Weights of a small transformer language model: no biases in attention or MLP.
Each number is 500 + 40 x the weight over its row's rms, rounded and kept within 0 to 999. Layers, rows and columns count from 0. Numbers have three digits each. The size before them is the row's rms in percent of the matrix's.

# k: layer 5 attention key, 256x320, rms 0.0757, rows 54-95, columns 160-239
# q: layer 5 attention query, 256x320, rms 0.0713, rows 55-95, columns 160-239
# v: layer 5 attention value, 256x320, rms 0.0739, rows 32-71, columns 160-239
# o: layer 5 attention output (transposed), 256x320, rms 0.24, rows 32-71, columns 160-239
k54 132:375559534453502564497487463479520440445469514527520454520491512513502567498533561516450505491492517463491510559531514459502563491508496532422493447476452474497497405529481530512502594511520485470552507444495541531437531527513433549559454514
q55 142:432523532495462470554425459486532500516502421460532492493491565457494476520509573501544573508548566586561452453429510509541531503529519450514517515546562463499476562535507480511515486499549475473512511491446498497432552513441547525482506454
k55 138:420457510506533414503589488498494446503449470504546516503488569442535511517519480476545475513497481448452452519585528522511428527445496587513444461529503504495451602507444445487504483542573514506509583486473492515491491497509488528515510480
q56 143:496465538418484499535470432594478411474450465549544503457476581471473445575446479528514431504453419499548549455536464451516549509480492465548520480530536456471506530507544544486441426542458507529476517525548476488474473533550565496421448456
k56 139:504480505525443476450494574494473536529512459579505485534535479468481497558465556483534512450420499473469547558467532488511499486503458437509503532585539532444535475532567516460523514438566508510499459491498585548589486493539512443495483442
q57 141:453485468495482482523490499566460436506478506476519526464520483514530489471511540492574469512485507415541537495484428514521547478569551518449532474494546534498462484487522481487480492498527511515527470483520544500566484529539510452509597551
k57 139:463490513478467488519578536470426522538533561432447444455495461511494527430504533520550559489575476520455479548593534485531566438439440526406550510506502466550490485564526486495548453498472438489533466526542554549546467518540459542514527471
q58 134:450523491482456520520493527478488501516537527478509494532448444494477519538498481423451461432538533467436522507536554530440537509505483475556463489500523509418480482451530492546464556454538471482489493502458471503443440487467563475537458545
k58 130:505497470516529440506488504511490553545542458511485482534473449471502448467463488419507498497545528534463501535493504509516546502396496469531539461490531548507558529578477544431479498463457448467511604493395519552437451478541460469531474492
q59 151:499512471495507510434488489522477523517505483503522518498486505484510490464532421447460533506558547466470496503470564441574504498591524524511485506531527545534443444491513516464535461446529511519503566564512491549605507509524518566548486445
k59 145:517503559431376491493553554579492450501532489502554475489509542457472561476504562465527529550504511497480510460573610513499571454491517536488555491589451502498474506471527511543542462438488517554389609452502466490507490417491516512535516558
q60 145:500472520499487509487491475494560525501546573525504533513490427426482468455469522551494518523409523448447512472519555502539489464498558476501513516504505504474486514495536519621514448484505448454534448518519488469520477552438509491580547508
k60 140:483454416489466484562474462521458479490516514462509580487584549498520434446467461519466464559494540442499577469557550479508483457452458501438500524548549428467493515433572542487550535533496505508470530527503477521444493501616468516547564533
q61 147:564493500480433519551475525422516420530518422483515458584502476553497442595453532499514517599497448404574533481543549491547512441536545527457511484550484524484484465534480534500562571453501512502479468542471519401522547446468479517506569511
k61 141:549512440494543477517522539528485504541505435511472559546416540513496450503528475495483452486485519474474424532491482474444468457515579569499447496530547502531469552474473511559505507486520433410512541505490541483545497428529516478519533541
q62 145:508522464526460541563590480463580530462482481446525476565430513537526464476444455462483496487548483526494484436527518518504496507466416488492470526449500519472503442410484527485484444501476549544431520536450495574511566431539519445581519494
k62 139:420510515489468590583576482429538497574536499469508556491469471451539441480456443470565525500544435438481471404559482532505567464462603465482509506438486489475485540512492491507524510519541491401538511509465575469503506446535508520549544509
q63 140:479503544562449512502424512578509467501542539482475524482487456527500542539434491525519501504526532528440516519471554428500546520505503518489476511502468488564532539476531550511486496539534480541469503529463497507435520523536450449484503488
k63 136:433526548513478582494507470495499398508521483451537471603464492470448464527490501522462504508566489476424515482471415464538477532510494456439566505476489514524525554510461492529504518500503461518519504484538477534487469569498562490485474507
v32 106:484584568486491450441612503503503441497473528525529481498500515446503467501474524507523508487492535498440502490501497433547483510505433371521463505525490554481412490435498525529486470434530446492502388620559489517527451510498537534488433529
o32 101:472450455459529470534501527475478464459394581503421488466574399501518532552518547476478518529501483513547548532521508497453472532438522521556550549486522497502441450466482520503465461488415465500531450496523490585513571466539501453508495615
v33 107:543545469434472475529508535476495527487487484482539445507521514428499518527505558471566471506487547508479528579439452472544576537509488454505565463594459546454480444532517569503558464551507480447508520436541472464518566483479518448504511479
o33 106:476495423527454440478444471488486479537429545486461479515617540509443491505477525441411503517572445482447540580546535537518459515532536498513544483557474520505577515514582523514524485488484542536528585478529493515462549503514468498481551503
v34 107:448503505496497507501503595553460510528474466476433472444490418451495535494504494486491497524496514491487495489540508477471487512493495523436497545468483452477519545471547455490542489531526461489450449461519492485472509504444508497438516474
o34 102:450551444550502564457567519497464505510518492472572509526485501428546555511522471498585536496496495416557377570480480511527502520531440550469512497529508521431462528447462582507524505483473491495471548461461440464514501523466502462533527549
v35 109:487438530562471589557491500482476427519440462482461464537535485412568462452495462487577501539539530471425420490456571515452479431465510507489485500537535494502501518501507484456560517508427445519497503514481425488458595476580475539542444428
o35 108:538538531474469534515431519488477486453547428534541509537533496545540572522488578461496555507479559441404441557547483473519465479540383518555448508463517548519546398477501507438529435515556461514504473511538459512551571436535514517478478433
v36 107:506462474485458495549456526481498512494493495487542456490625565450502548602521475517471542442490468470535529477449557499592469479460500571515542517486424454504517545521488519529531510520502561495526502490514510535485599458508461568562551441
o36 103:501476482462473544472499473509537504385501513533531534476490495469541550585471542479527478515449532483482539485520540504452606472532465495441485479561485504494459521569562579423439464571450509521616547500437476520496525501446477494520490531
v37 102:528506576544454478516550562486456514512441483477508465554528482419440525496543491532505446588539514483523458535501492490484547461486502606490519421520521541501537461518440566501423482504527577523497471554492438554498427425524537459542476508
o37 104:524496488409556486543551528497472524494573489462435474526502500501528517538502477480495502533460499499514551483526531525405398576494562539534465412461532521496506601551562500438470494524504434490508474500540409505608471498546496500612468462
v38 112:532463528526471490553535489487533526474516620443594470504554469429398503497468546545493544514549558438466453515504536550460461469521470440497522459500473503570455492550529544516540501508464547475508505521533487493508523452456530505508541473
o38 108:553432566474487568476467550504496593482471472440475510572495525501464506508452489518492539519495515552493581469528543569538420556485416636475532504490582548474487584496485499453527515522400449513541467504484560493514495516498461511492469500
v39 104:489475472440486463567480505554553463526504470477502499529520481423498536484560505451545459475491484474530521501507473508513464499520494511548574578498516467505545464450523503512458508477478528477512517423465468540455561541535546536465597493
o39 104:476480600474476516479424438485523457496432438505531520429439479488476467464498472457434490454485542512519513568498475476509509474542457496537512506434580502515516545422439493494482545469488492515539532488503476490550503520537467482462563472
v40 105:520424524504447419477482437502527496485534520521495602561555433424474565513505523495514490497460521503486542457510534477469485545561511435452567515504509476443469505470561450516474538522510512539530545512457437481502531495464556528485446489
o40 104:495474491530545526555483505496517482478445492515517501498530453489500488468585424490493562508488475478476505436549552483488530488455531527505456510505458526502561418497481484525522575523493467524480477498560588523558622482481457534574486537
v41 105:495481493480468556421462444470565485496537513455456571501534462565435518482490523556527535592539455519496423512509534495506524471485492472520516497483503578505510439561517488428536412504503509531464518490450576576492554521575478555446495511
o41 104:530557559488532532478517516452537501509549538473540498456506505566482554487529521419496512565486535431466541454527584493510552493560513514472476495474483561468568540528585531546517510596457529469521561587507500550553511477582475521455431471
v42 102:545528522524520491407504509529505462525456492489555494451464475487466515493497497510500494523556512538471573537468491535547436474491451502476545498452470542506486471504547538574517554496481468500502546483505502546491517478462479437547576511
o42 104:494391522549418461460573483507544558473499486526446531457459403520479494475507537438532541467548495442482548563531529512437529485467481529462489581534562488480557487525414528538479527458589530529560554454565495514519447552519500510489523523
v43 105:523534503537481524459483551402485518607548514457508510566523558523439598512526501463517519430511490480562633439528566420530489490553457527499520543483539502526455565531551480518454473520429510561521493510455486577553457536525486471484492513
o43 103:592476482481497426553467535509471549512513530542491486538492399469479528498495523514498529515505544448498449496471548494530482443503443436465496473530435467477498495461577510549552516508471513457536559473473486562528474542546514590431500442
v44 105:501516537501469530469476522467536532501573489508543488520569542504479552549405500494504466462561452500507529447489561491534497492518555573462476438483491416538506457551510455482471519499480462500532486513557448562566510490453484448451449451
o44 103:580454582511497517521523512488457535559482530538431595505520500493528432553457521544508522490502457534547507524524522544474490570415481534527488524416493489537460421524495487447483543488516500488523564461498460481497516465410459519489455481
v45 108:426495516468469572464520507519509460563488495509501452458502519484540524359474547467442421395525478515572540429497533500503420461465507521517475406465493509473526514483484508531500456550525477540504526557496533437473517510476455536502492495
o45 102:505498557503434473587529463482527526586441493484530487527477446533504507479509450506506530508450422447462414519461464545483497450421500547509469495535487575515477528493531534450552519486533493565578514493492511500497411516438500517431477516
v46 108:510440469488445499481475517521508482541524498518523520491434597554517534423482531485517464478544485564477429544490563506436504523486480462452378475462464516542459509508528472409482536486487489514462442476463536446538537534462464488516623495
o46 101:534532521395485424510443508508451514453548518536547452449482439491483509488516538512505501455482559536496513467528481522541513486472570550518461498562462473471494491537522531522571550553464526457521491521479480496480450507529550430517534496
v47 105:525476505574525491557504453521547450523545422486501491477526444515473479559511506539512448494471476493526513522499504520455490437382450567503553577472516546501454528488536535464504511502488547502444561547493437450520488481526460445502441558
o47 103:481523547483473504511476464490484514502520463511576480558464480549500481466468538518438491554561436419494554486546448439462542480482559519452531461510542524422557503533466480474484508530524456519442507547460541535552440518516371549508516586
v48 105:512451481521447615456502487531502486517532496483477513464493434472509466529415552533506495550470503547503500427535492499499517500562488537530588478466472474487462477479539458445458504543460466498493489578516530508469430398500503579460543526
o48 103:552456444445556551553535539541528452453479532456578476510514510556505495477502518435579503546509501572513458539474566532474478511596489476448506478429469569532531515522517494563499498517504459515453513471506494460432468496551442439512463502
v49 110:474509497461498487515544486486462467575489518480489436505432439501533522439404478495516498462487474461561504512484449454480460532483541480532490506507549475627525466554530578478478533523486462534542471518454476508481465573573531496442520448
o49 101:472484565536510457481511503512438520558475446520584496509449535499493493434485534442498493447582564502441496496510454454457487467454508600484428543509538478498494519572458469429456483504453478485539500479474488530504515491482536607509494508
v50 105:471505475426467542456537506501500517431533498471481485486491488452436545503463603473479558528528506495488486465589462580484443518468524481567501519609486439471453499547473484512452488633559500480576525499477502576573520492444516406448504450
o50 101:533451419514525523529548465540476502535469492485505521436502547492431485476509487547495443529496517466550582497478480481517434488502473524497452534533441505511520483558475492483530597400545423494500536481467563491452475554519548467520515437
v51 109:502546511510525512569509511516546524530508486473521440502548521500513525534541510410498596493512460560448467446535504538481485548564484459561504450510504470599517522522517451460516502442527478517468481486489576586531502584503542460479537529
o51 108:465442463454499496513434490526494566507516482539492457508569521516525487403543586502479447556527558523458475452542507537566498489504486505559500508495390423541519461509469528473494548405586441433531473465529484469475511520478517464503515523
v52 111:466544479460509519553481420515536602532460470510483477489460512505480527491512485472507514477475519497531509436442434540539446564498430491474488468559510507481501558560504522524551513487517438432409452535505501548474520534523460503484469472
o52 108:501494473570453462468537429473506532573498511481535490511455412437489526432513525533471473543467531540468482434552447447515566496447552500487410508505486477566582504495526468540494518469571527597481497497516466531441510517511531466435527471
v53 107:517484458572501467500519491464552501481589522510574469516494526476497466487480520502462487551509550479503517505515582462459488479457512555501462560530495528485580416448462486510496495522451485487498490550493464472484487534468532430456467510
o53 106:555439468592503588472556486505501439477545467494532516530562573517467509503503536499547445517519464471531488500487511562453567490424550561504474429575568507426480508539463456555530506548479516453489448478537451537500477464613396552455492535
v54 106:520547533500496493529475451513482527525446492483495518499552442579439506506505425518505462522543481479495504532548525480507518488490472465482520432558490501446484525548511482483514452569439441559493576489544579485538495497494414518477489463
o54 106:570505463546461476504400527521534540496474474448437512512545457537479495521463480493577449428507502460525392520564532525612520580538490554480511543457435478408522528496455469575449561546504569520530490502438518477511485478442528428554468538
v55 105:520453531464524576503538481559515524552494565521573460483564529502487509538536495498461470513511487522464487444452519489475495487428490473429479509439494562514501576502462408477451502533479526565499548462457479460545458453439501566429483511
o55 103:495456521541562503471475538465618508490451522493501496521563479505542535486508489503587480412529477497492567463510474514468535497470508587498516547394480463509565430517531589491496534435477527489435503528550507540509495485533468477440529505
v56 103:512444530517512462524593513548547466544458436431470520488510496565459497463410544572438465504461507535568466485474504457435513531560514434553512540471490499487455468517438514515574540544474508513520454485486525537441572509503504492502483547
o56 102:519532506514444498522540545494559491469498449461395477513490452576502417466517524493517556515527499518488442478544547443541549518529567539553534479464455523518416485509406463523548453499455465495457551453547574462437476530517456553495470477
v57 104:486500444476522544541555521566525498482393430410476459526525459524511526574450508394441470473525460501565488494435589441519467481535511479442454561466453478475435567441542497481526514524569479577514486587488477511509482538553606464504523490
o57 099:564479456548504533521453529497554554475524508490498459463472494515483544469544443521474501482502554566437485584540473510499507530541512498463483498484526477500429575491493561449472500419524494521406503555582402508499523486434524541464454490
v58 104:518399498470553545539509482518580430518460563556508493486416545503523587603498582568474535497502469484489481510497509511515454403459451521478506475500546521397513541474524511471542516516449517501449554520482533485548506447525493521490461477
o58 103:494414574513533545546555527465450521546505481457462550502560530603522481528472438450546518427515486500471481498527485455536475455599522436467520523505472488425533531518512479482488528491498503487531513484520521500475535385495525487538493557
v59 104:477518591458525490513474431552509595502480530503479530548535518555403463460495560490522515503452520492544532479433520474529577488465530442556536503504515429538594510486460462527420457493496528463479566523542504536533550512485487456504428511
o59 102:521495513536459517501523427488527521529589446476472497538463445427561583510551511516514476424511544539502505518477503518512424459555491446457483558456449494441572523456511503502552485493494500494441451502473526483484523440477533552531540455
v60 117:511529503460512534530421539489518464553519477493509540626517545450502526503527455515453461488483518472534454479495539486508490514542491536526475379410546549524406400468485457552455484459482531514491518561409481469486482497485442482567483523
o60 108:498477486513441538557432565526478482441518522539569407554523522482506578456521424468532537505527467482543448521557499550577481551474553506444483508569486517590503479564557467497473526567465514500474495503482499556525511515597581515456488471
v61 108:465445580528468503499592464473497558484525434522468488458490615500519472552537557496549535527502494517539432518577439465451486393469493499587522529459494506454486466498470564453403540480568469480540451459511466475493483479461511565526506528
o61 105:480497517487560437560500470442492543517488547445498497516442532514520514474521522554514543394561474526504515442511500472449425449496455580494498495470499524452479528486571470545422541558477473556467601491485497491515505501482458524541509493
v62 111:412516555501498493484445474555424531573358494593536448547525484499466528551477540513472502510465562541468498567428544486521503523508520527508466516534495546577499567441522446471493507508548467470523484502474489469484506531509563462445555525
o62 111:527491569466538499511536439555539565479553486514454476547448480506501523489486502459445468530526515523441539522519380528525497441572466473568521578502488505444506495415537506457510515495516463473468463443524464520465450477514540546549512491
v63 105:536607583506545525479522482556545582505472454547560400522516571502499479562521491442465450572507500482520493455430462476443512520459497483475430508552481417529501499534561488551475551532448471517470574455534493463392500542486432509481453522
o63 105:519505483482520474540472508579516492486492440588483556530500543515536473489499541542402456479495450473543553524568539518576543481493485524493508569519536442558538518486534545469425474490476534515518503468465425493501490462486424533454496548
q64 077:548537543592449578513504469470518516504464477460484538449472464567552471462433458521562550456508518544486515464484493545509431493487439520416503503543523466457489461435532540509437497551495492548535550541515483478534535496484520529569445522
k64 053:549554456545421480523450551524536552548501526519482475555540521512507534496523561545465493516467488545509561537499497510487489528459505480553499531428490473458544571450506502545431487458570560458498543486449476466450517468510478438561574584
q65 113:586511538579479503519530463566474490519454475479456508506491540531491453510433597517515487517472553568430495481550430463531542538521525513534482499478452387506537505529511518426519569459449462519526532474477467498532463468495463535511472469
k65 088:435512476465504509561516531463500501489556572487423438565527569518479491527578588622530511495468513537457504526522491512485589578484551434534467558525530423475469492493481485476517542455445440574563449461440495516481545510502517476461451463
q66 141:455456460410513479456513519436550479510567466489509489465460482496526543514547391464484494552510455445563472523425508548487490518478460477440511524532534616510469500522514473586483451552500491496446487513479493513467535544470502476458512527
k66 061:548506520446462487501413514590510473518565585479486491455521506476516482549535558506524483464532435486461425520543508530433549498494478474529447506491513432510520408462462516533564520505436574529479501510472514449508513500552459565443500425
q67 074:523502482474533466529489568523590511528545448436493495480440470530555505482540440458500510483552449480495549457462464501488515439458577553512467501491575487483536563615478421433527429534601492543437517513542464528517534472547485539517544489
k67 071:465522522505485520515473549505470508476477508495571469464412501518475409503455494551420506505453514523427523509405492542436512538417465486464520509490454520531446466532515481481439531531560448476499469480446485447543493505547430457452468541
q68 061:510526431536486513455432506506519449527521476580558493508492494493489551433556420472539584563502413467539507477456546547527458424463487550486455501549543592523468620496557469600510505467519534542489538611442491503523462482544537551471559460
k68 079:556449488523484469538433574523532516535466513475472527503524510464505462515425507526515503531484558523402484499576502518503519507490486521512464463464479483467523543421470588423491565474467474524496496506472492400507451509563428532530527468
q69 060:456514490492489564497450512415504579454553494470471487465467426497522510486558463483500515503530456451575472509489516562432466493432501527442550503496514560450501458480531455504517456550524518489448505530591552476512562587502568458488523510
k69 155:558487541492502495465511483542509452505444462480577609443487441504494455492435448412426496475538504492533484487495504506504452461562424551457495478419519530525511486550507517542527478534500566471465539553577484509545438482520499520494523496
q70 055:437544427472488540477434523465490562417506520474487504495497401453535504480517488481475477506521484435534451511472544550452446498436442537450525506514489569461504512488569484524502445511531524474511497561509558514493512578509562441503546496
k70 245:431515433566487501558470524430502554476520497499419410568490519476504496471506603589545496546490528513474483493473494485507533567456557483550518505527497460465500601487512480442454526448488439538560467449453524499499516511511517494561444544
q71 079:503470509508547483518496468417515563511443536523531496480495514485455459454515487465532493502572490512563447462514474565456538514511535480521504535481569514539514434499483490541470464489442475533556437489534432523474516542516551589487474510
k71 078:511512464515413494478546456473477549549542511485512529574492522454501510415511554493492487558475493499550478451495471560500571461455510486484527554506521455457532581463462456418456544508516539505501521504507510574528498564444502478558449542
q72 077:483475464548516524501560512431489582472464433543484457544485408490507539425511488501471494575484518525435478512503505515455517558463512428430585508546419507456455551566481520467448411488497525479464490533465525510447481477480446460534420525
k72 072:461539484469486499469502464528508515566570508502483501445518451520501497502552549474500460507509463511449411561453464516474466482501475561505455450522450494505432519541415406534515494519577478541445483476488456499480431525545479541411511587
q73 078:536486507510569416475537525481563475454487521525573440507527513458468524573488464529491483477452494506462477512509507508484494499545497533532545525567438479518469504546522393478521507510557473453514542523491505503510530480561490505464479524
k73 074:456539539552539552471540540513497449553561545476498488512530458481588586493487491454507500515519484504543431434423487483499474515466480457499543482473463527471518421424463439493512508455479442460547504548426512517486481534487511422400593548
q74 084:455516420500511474430445605527506485471479489509533487430459490499523407504552502480484473398468461502490467551491504506585528509474493480493469583485501505555478537440506432518495439507522595462454512565448525592523482472509553526507568427
k74 079:398461564460549505560567567454450531505515484512521531497488517520477471503519512480422533513508523483529538533521514561541551531484520495474469483470489459507477521528578489490561508442543531472486437520579501548418462494420515487430572531
q75 083:501577441498472532543495517476478523524552514481530511407558489442531473469573505557599531459519477519458479563464542546519498552478449521585459497446539483515445440443498493537494498415516477515537484426450488516463532466561498508508530542
k75 078:442508526494468470498551479491507478511478503511521577489478552446438508483480425502492479497439510542509542534502481437534477536522468499536489549471587446468496535494568445533490503583519483568490379455578474601506555489486507612487508464
q76 079:487464479497436568511490458490457480482564516488479452568530545567528495496458484541476550503515528475536518502491526580503469500504553456450528565491597440534485470492530415533540575508526418553517506533542477552509462521552482554526492486
k76 071:495441517524469516521522506533493464497491527504483546520490491507570532553486506492573565489528468546450493454512550477516457507496521521539518572512474522511514522437456594509552482549468539555538465557517511513553546548530474480460444418
q77 085:519581453511460499501479452514486523469484451508460556557490525521446501548523530515593448497512550534516448438426555501582526503521529570527536484513475525537504414528499536484530513496574499503478492550507481456524488553539477477482465498
k77 073:556463551502534446510450498570459569505463467432556499517436495465552469494506440517460499408522518507510410455483501521478439527479501574452496485418527524496481488495426534503542552503500579543470543518529590455553527504487486460530572476
q78 076:480532554478530430477603529500548500505556537504530482517590524545434520483531484567454502529510491542540572480465469470532545504498471511534467482521514465523447515473416509485527522508486539492531522474547503529558582540461473482495506481
k78 072:511466446578483496497422458473534522510566572504439428441565516561480491492421487560526484437475521478441536544537483470556473468504491487469558472501574470455516535331480538533498499510503439544522587478535614515506503542503482498526485519
q79 077:476506426440491532514470461470513555447557529516489521493575504503507484493474548541505478488514490533453484522558522570500463577565450500540473507541477510487494515548541465507454499497416439579586488495508509510456504520456457542388446557
k79 076:507452483508581428466537448519531467620464535482543514528449509504511514547550459489465498483593448436542516519487508490455473452527532484408567494455562460581514511490513489530539498543515579468461518475526461526486515502495493487437501528
q80 078:462529486531476527550548499545482408540408456505450498513468504465513488441562503489529606518497480516475493390487457466465493493509564465502461552427499454516515478472531515534541524530462513506472537518542480482509543468519581546472536440
k80 071:443512583471495426483518501510497519550440493473546449467551468466494457460438416499447461447501472571492542531554522484484546491517480572442504450474477542432550558495530567533529503462470524447476511517551556494515450496444404514504515506
q81 077:520513480406564469526400429511506481510478505447438498482499533385454451484554479474466568506558466486474416524536518433488464406515524480485514446460516474534546548527461461513498475480458508533475445508450437543537470427492485564478409524
k81 072:470414515570475471482567439484581476524571524513471477537492502493538510480464493488525594498485530458444606569547495503531527436485512509552428467479485438514523446513405525473507512543499505543518486494569499452501534471565534509463505433
q82 077:500519487515461516563542499546523459464535580525485480560416428475491493475581494445473533523515515470520555502455465499517404468420501456511477477583466500541561492464487504513425484517556482509535521469445507502533554480499486497523535520
k82 076:518496486455463443435514488515504480475541506483508494435553440535423498516525515508470519468491528568542472457468452512420512499440503457501519485451451501500537488535512493435542536427582490512516526504545483497547494511510517571497512507
q83 076:453481497478550523470481539521523485518426509534576534412455538458474485505458482495383499499554442481510495510573489457422459508421451581480492533566472546430588501561482477530526409527555519514445529547518494517477509519559548588505483481
k83 075:472589476476536459548484567534565487484645496514491467519459462483495514546537534521547478507470494479522445451505488530509532551449519432489401467527460492545530478498434493515477449507484466528550411450485481563507528464538524430550428572
q84 076:480532412460480462385479517464502527510527458482507486560467510556519486532468510455498502533444467494500533520520490508467554547462448485503503513566475520422537522485527431549516501442492520549543538478455467465509478456497508482481480545
k84 073:493430542452546484454461462497512513510546465523540491489478529515494523470480510455509444502482518512466447435412460468506463511572481437439454451426539473562524534485495501525470467523541605429472499602578495469510516520447421571519484486
q85 081:504494434559436459547565464445520535541452493475502518523512483528497544524532486473528524588561467517485488502555572522558528501475502467471501393526523569469478479433539481537516452456525454427536503435487488495505518540484525528505538520
k85 073:512577528561495545499405466562468525490505515526510465466490525523480517425425467553503455462532440491444534557489465488462479465409484488492474483522424468551540528491477485516505504501520503580509527460488513491507567468518548519535541472
q86 076:489552518499483526496528465456508467503502466479515470439485495552492465545491549512518452542457532501564435505500551532457480504513526493484534517486460523473516585538518502508541472510464475466424498495490487526463513498470513562447501481
k86 071:512523440494553409540523446509490533546515538549483462527457538556467481447543424477493449516497514513432536545501482470554541473536542538499502497464478549407487516574517520461458467507476517599560535531366479486479492527483415492461533518
q87 082:526462503542456517537487532537558547414519467439468472452545545541434484571487492505467587444486546467516515516475550477568446507520571492434554520436453497540548553488468539574485486492466549512514456555504521523437527481544465542405385478
k87 076:558443517519469538514554476519513484540603543530572488474506561546502511550492482455475516477465459481508486532500535520503554531470488562493470511511474477495501480492539553495378467462485494523549496471437502519476522433533507498494443480
q88 081:550536458446510490552456479511514570559508527523523490565507512444568569532520542497495574433489500536491447543490489531473495475439516473463488502411457545510474567419454440438585557477574536499431493507458525508453488584544478448457583501
k88 071:445481504548496521458540508464514495521503455555508505438511440489472513498556479473560493564452511455476492456484538479495505524444442558546498576519475471474551535514519466533464465460503547445514554412442523409475559454467582435523453490
q89 078:501502540523452422440429581475436484449471547525486501504462557387468537475523505507434389532483508455486501542492463437478521477501515497447513533488468448502476458503462462504509466516524488505444496489453551531534523445443485487478512490
k89 079:486449552484511548503491549513578537492546434487466448534515525471474458512484491551456585490495517541481461462521543484427480470462517438503502490538506494565450601518533506483526459509535499452486466506522454507490517556460531568512482377
q90 078:520507536536563519488509505481472493597480528431470502525561484531506447461450504583528499509450604565461520467553525519460434604503485521495459453470464469459514487519538518510532498568513501561480459474555562511536558516500552477529468504
k90 077:524507506509456482468502494545463508528482476538531558458490424479563494452528522511549483510535453429495517501458516427453539476493506458513503462503492519551567464451513487474449502549537540493483511514534491453427483471558482578547520525
q91 076:438454554518530613509551479514404517412476526469478554503534520445530514492498502512514577502530526593572556480511498492466506513495501480557521593520507454425530575542414539493483527505465522502454581517585500491542463519482508502551539505
k91 074:520571451575463434486435544513583488592528464573516480481525531530532525485524515534465555419463454461473489509506448544488512537488477546507450476508573538473557569478551522515476472445506622442568508590502466523430485475550498529526488464
q92 077:569534485528536503464574528508546526483454479490514531476416535440508547505410476531401458486481525527522515535524524528542464451505458549498514474577488443530514478478504531434434446389538473472545472525489474518408461580385526465563507481
k92 072:503424476448414571491439536426529501456420483541537523475474523448499475460486446519496490501547573493449494486562454524540523478498456438486533516519558517524535469522512497493524531557479476520468503473509467529542548440532498487432468504
q93 076:524572505405437500464533503524429480515549489531574559511482514501443536508548501522479518470411526495474468447506501543532512488443496427557475595499385520457458374524491462415479503544579498489518455518530566515530502443540517526511490469
k93 078:461428442549516516541425546509517481531443495503469520578526471533623474521405628503534503505482520517468464472497513532551505556446499458447462542427577447453456566471504513483509560485507575550470538539445536541534429453527543484511443488
q94 071:509516503481540416432517474515470446558413585543459493485495608444497436531501535549580437462457501547526541534512499473583470556481499463559483525539471499539480478545500394538440448516429480503487491455504493519468504471526469514479498488
k94 074:530455551479487466544376430498557488486538487534491527517520534518518498528460475411557514518565516511455496483524525512508465408521424522575424503471491404443468464471567561532587507461478497555525517477543580446509488509492471493491505472
q95 073:488521511522460533500490494456420517519572426469463519503479518530544476483603497556570519473549445582513511508539519540487474457508510441485492551503486475498534376479507410500462526574521504589438485472432555463533482509469545509521455513
k95 074:468473515483474498558594565525509532457528505489451432547455515572498543472515495526548452551470469502550464510517471435585464533451492518537513405441544514516505537446505536537505557504479414465576495536526470430539500506500468521502496505
v64 099:509483452548431510501483488558474459623515516489509508494472508518492482467475491567492560502562561506523506514528529446520456527496497473490562485470535464512465592523528489439447514553517460521553499461516430400571491528522469459542520444
o64 099:551474449454437608499487551548511485492496496593550449518514537461536462485500535532511495505414543425467485460442525443584471508581596476555529547517467549525506489510499480524469593476490540554445528436474537498627471484481487542537524521
v65 097:489459454526509505601518525460522560507473483521449472480525481461441490496580458503494537542518465485530517426514515459559481512469560529500505431471524616431531464463507568494457542533463444536474474554479558520513519448544442533393495538
o65 098:499493520567486476573516465530507494645517474509483531464420459537537503472527519481548527448476499533590504550551480521536486457512518536486524478503520483497531478558506526471519454477538519436520462537461477486519499471512565489497601531
v66 100:489560439451501490476538556519440556551488492422492561478543465606495461521454554474532464462538529505490453520491465496492488567441485495447469505423534479477556488456508486513504470579550549440495508480496499480484475470522529524512528525
o66 100:563560458461434503485565478556471516458548459447505511514483502597495485577493536548520497496503454485470428537491527482440465530489482499490550481534479556588498503427469539582467524500478505537480473488561504490502461477490515526496477532
v67 089:454497502528549476502494551508493516585435522492498518444513543474549459525434499527508514502571486536475527503491518584474500568477446609484571540495577550468534493510452484455528478532470544472549521552532491544503438503494534466529612481
o67 096:563526445528486464446451442550504458528463472501459512493549520507517518520416481498455502542417517542534520517462533448508538542491495523484540498502486438471552654476530497519590463464501516555480540545567484484477593473446534496429506510
v68 100:450491447550501491489552500480480493541436420557441536596480423608528514433531496532525503550409512450514450478519463497423511569467543455444503497513547464468450483535512513444447511562472485509539523510474492425476471526538487443522531550
o68 099:508512569505510496457506467556532444541549470521522456572498476520486499546477559460447550601505507498513548503552457537510466540510479485392544432500451505539478460511471498464545576558510490484494555507480486561535480547511545509494493598
v69 099:463440545484486541486463591509541492480543521502554472448445513459510457577516516447521523543394478552505512480505448545501484499439466542460467556485440524559481534462533428521498528478572533491538454517531547482492528493522463547433444536
o69 097:477484511519525443513433497514551509537510455539524425497541480476473504527514493480475567479557511517497506542561528426468470509487474552493490506532512486485514541491527502576539586533504451479524487532529463487513487509526418496477472474
v70 085:473477548479476456524477485492489545412569485540507453578587474465537554472587430565555543526452545494486518485533511536584466496562493449467487545531449536507446492486486509431449540494448508548491484474491537476506484432507520454467531481
o70 089:471489464504518506535524510461512484482536528480478555556491463512536552451465502510519512509492485470516519473487548471563526514477528540559450552454573519494467499534495475472526464583439517512473518445466540522564499564450477500527537461
v71 094:465443470493535530559476515502597491502495498485508475469508450488478518536459500456545537550509471445516476461488527452474516471519548483433486482547526542488447519509463502534544485530516474601464467514475456556454421603530555458439451502
o71 102:548500482515551513492459421500508489508527378538449453565482471520470481460519449450570508529500548437478458545526438511466479468470554448529468443543512556515476482574582526494538556441527467479459548494504511512445473569475546447451537554